Weights of a small transformer language model: rotary positions, normalized queries and keys.
Each number is 200 + 40 x the weight over its row's rms, rounded and kept within 0 to 999. Layers, rows and columns count from 0. The size before them is the row's rms in percent of the matrix's.

# up: layer 11 MLP up, 1024x384, rms 0.108, rows 690-692, columns 0-191
# down: layer 11 MLP down (transposed), 1024x384, rms 0.105, rows 690-692, columns 0-191
# gate: layer 11 MLP gate, 1024x384, rms 0.104, rows 691-692, columns 0-191
up690,103,154,172,158,194,278,248,179,171,125,198,206,138,146,205,161,187,183,220,184,126,224,207,260,255,148,287,222,215,174,124,162,244,260,214,116,182,231,201,219,216,149,242,188,194,247,167,226,188,207,192,106,164,252,189,257,226,235,212,222,128,230,174,234,186,269,211,244,208,223,160,242,183,163,220,139,142,229,174,217,219,221,169,254,208,239,141,218,292,107,160,132,182,193,294,162,206,175,210,241,152,198,247,211,169,227,170,159,208,183,162,197,198,191,163,251,230,270,202,163,263,209,176,288,235,250,237,264,212,174,223,179,197,134,168,200,224,224,226,170,182,219,186,150,131,267,220,213,174,193,229,179,168,177,193,248,226,183,186,210,196,153,172,189,248,257,243,307,212,160,158,219,205,225,142,228,162,205,249,240,160,197,159,208,274,185,230,192,173,173,213,229,187
down690,098,195,154,244,213,168,276,183,250,188,254,196,243,209,245,182,185,211,185,163,205,234,226,177,198,183,157,252,221,242,162,185,182,168,117,215,295,203,241,219,208,241,187,228,242,202,221,221,216,108,230,159,252,172,255,192,195,233,198,150,220,200,214,178,245,189,234,256,195,170,174,196,179,232,191,161,214,205,214,164,195,233,269,256,198,195,111,187,198,207,179,329,157,189,297,157,194,201,276,185,169,248,213,263,138,209,249,183,227,185,160,210,175,216,269,151,268,302,207,188,285,191,217,169,191,254,204,212,214,190,250,182,145,227,246,211,155,166,247,181,197,239,149,157,147,232,288,207,158,218,240,248,123,216,160,194,184,177,221,148,184,255,274,177,195,259,175,270,128,212,231,233,83,181,175,195,244,172,190,155,213,235,196,247,257,230,172,233,169,243,155,128,282
gate691,112,145,145,261,149,212,125,195,171,149,220,176,157,175,173,179,217,204,213,152,123,165,263,186,159,149,215,192,277,182,207,229,138,177,186,204,139,186,293,189,211,210,184,169,156,186,223,229,140,65,173,169,216,239,233,249,175,157,218,180,193,150,232,250,159,250,153,197,227,249,185,93,220,233,179,281,193,169,128,212,197,219,165,193,209,188,176,165,248,228,207,183,207,163,195,188,151,167,228,195,227,208,167,230,244,158,252,216,307,118,181,214,219,216,256,245,211,200,202,210,195,159,185,213,141,136,245,248,202,184,201,204,169,259,174,145,230,227,170,252,192,274,222,212,201,184,168,227,199,178,176,241,264,220,258,167,185,159,169,197,206,161,214,191,120,212,139,237,243,176,167,177,219,225,271,195,216,173,230,235,183,128,227,215,214,190,231,200,220,194,220,227,253
up691,108,124,221,199,178,173,199,248,226,180,152,215,227,197,181,183,250,197,205,179,252,169,289,162,245,242,73,114,235,207,220,161,196,214,215,243,130,206,297,124,194,202,238,175,243,236,167,125,253,214,166,125,222,284,305,215,166,161,186,198,209,159,223,214,212,167,250,245,129,247,233,199,152,173,111,106,192,164,196,209,229,124,140,280,179,234,271,183,237,213,278,263,210,162,188,185,288,223,183,192,224,270,181,279,187,222,220,196,263,186,163,183,170,195,248,223,289,231,154,246,251,180,280,235,167,155,161,146,149,261,191,202,129,175,179,180,171,155,202,222,207,163,225,178,215,173,161,156,140,196,202,158,206,161,223,197,184,250,179,197,163,231,247,273,148,228,163,135,237,144,145,197,181,225,199,272,279,198,212,214,228,202,244,222,195,229,216,134,157,175,193,206,162
down691,100,183,244,128,265,240,210,180,210,181,159,171,194,204,231,216,246,215,206,157,185,210,206,233,202,169,183,301,182,225,213,235,175,198,170,211,202,216,142,197,171,290,181,285,200,173,144,235,209,175,223,234,172,247,221,189,163,203,226,150,216,303,256,229,231,182,154,147,155,163,237,150,144,192,198,222,152,205,215,175,310,174,298,174,212,241,202,220,198,234,255,221,208,208,221,189,211,172,249,154,219,180,170,242,139,206,222,179,215,167,219,168,205,139,217,248,194,238,257,222,158,241,219,192,227,229,280,221,223,223,173,169,207,175,229,207,204,217,235,213,204,190,256,216,196,207,167,127,219,159,195,209,209,257,220,164,191,226,177,220,260,160,273,236,191,170,154,173,242,174,169,225,190,187,222,133,153,219,185,123,204,276,184,248,226,196,154,166,119,125,234,223,217
gate692,101,221,160,240,207,142,184,292,209,282,237,220,136,235,181,182,167,206,163,177,174,239,131,141,178,217,208,209,255,166,168,241,212,260,209,131,243,167,152,217,237,225,175,273,216,125,196,223,184,195,197,136,196,226,184,215,214,182,192,179,224,172,119,201,293,194,131,153,176,172,191,267,87,155,274,189,289,189,206,181,122,227,221,152,131,196,208,161,273,178,229,245,252,143,163,156,168,132,185,206,194,200,207,252,224,231,276,172,248,255,205,215,235,186,156,162,264,208,232,258,122,170,218,184,171,156,220,173,238,197,236,206,121,218,215,204,208,193,181,172,203,181,146,165,251,113,120,217,177,194,157,148,185,178,180,235,193,211,239,176,218,190,187,244,182,158,243,208,148,269,166,129,237,174,160,200,171,185,214,267,223,162,265,226,125,252,274,189,170,224,193,192,183
up692,101,128,210,226,166,212,172,187,106,168,159,190,239,194,166,183,188,229,197,256,180,205,190,193,207,233,189,269,217,304,232,246,195,144,210,240,258,173,240,211,150,169,116,177,239,258,222,231,219,171,200,196,214,169,176,322,192,219,214,203,204,296,217,254,224,190,190,238,165,261,190,194,239,187,192,210,188,205,195,194,180,150,234,181,246,155,219,234,178,248,202,188,215,330,281,240,252,240,189,172,233,192,238,155,167,221,175,249,164,180,182,143,205,284,221,271,182,255,212,292,157,177,229,160,173,177,219,177,151,253,198,197,146,134,216,252,212,227,224,194,176,183,301,196,233,270,213,195,114,209,231,186,180,186,271,176,206,261,171,260,246,177,166,131,241,194,202,177,117,188,195,238,182,210,197,286,211,124,190,256,278,159,276,249,228,204,224,205,187,255,200,201,222
down692,096,210,159,205,202,193,291,171,168,287,175,140,247,235,248,154,188,213,189,186,153,257,228,190,169,183,163,194,151,149,209,170,234,134,219,191,226,235,241,205,162,220,238,267,167,208,153,207,252,186,195,242,167,251,268,218,180,210,229,251,192,130,234,223,122,221,240,180,191,238,183,159,214,201,134,202,205,270,286,250,203,258,190,253,191,175,270,302,198,293,203,171,332,175,186,211,274,210,153,200,135,276,214,190,132,187,278,146,184,207,233,232,271,182,231,224,212,216,242,184,212,207,171,266,150,273,173,203,216,184,165,183,189,201,212,233,174,174,104,216,217,196,148,180,253,198,211,172,204,102,262,199,204,236,190,201,211,255,190,217,186,182,151,285,249,258,192,289,213,189,236,236,222,210,241,172,210,254,207,156,179,188,286,178,200,233,226,167,184,205,178,262,169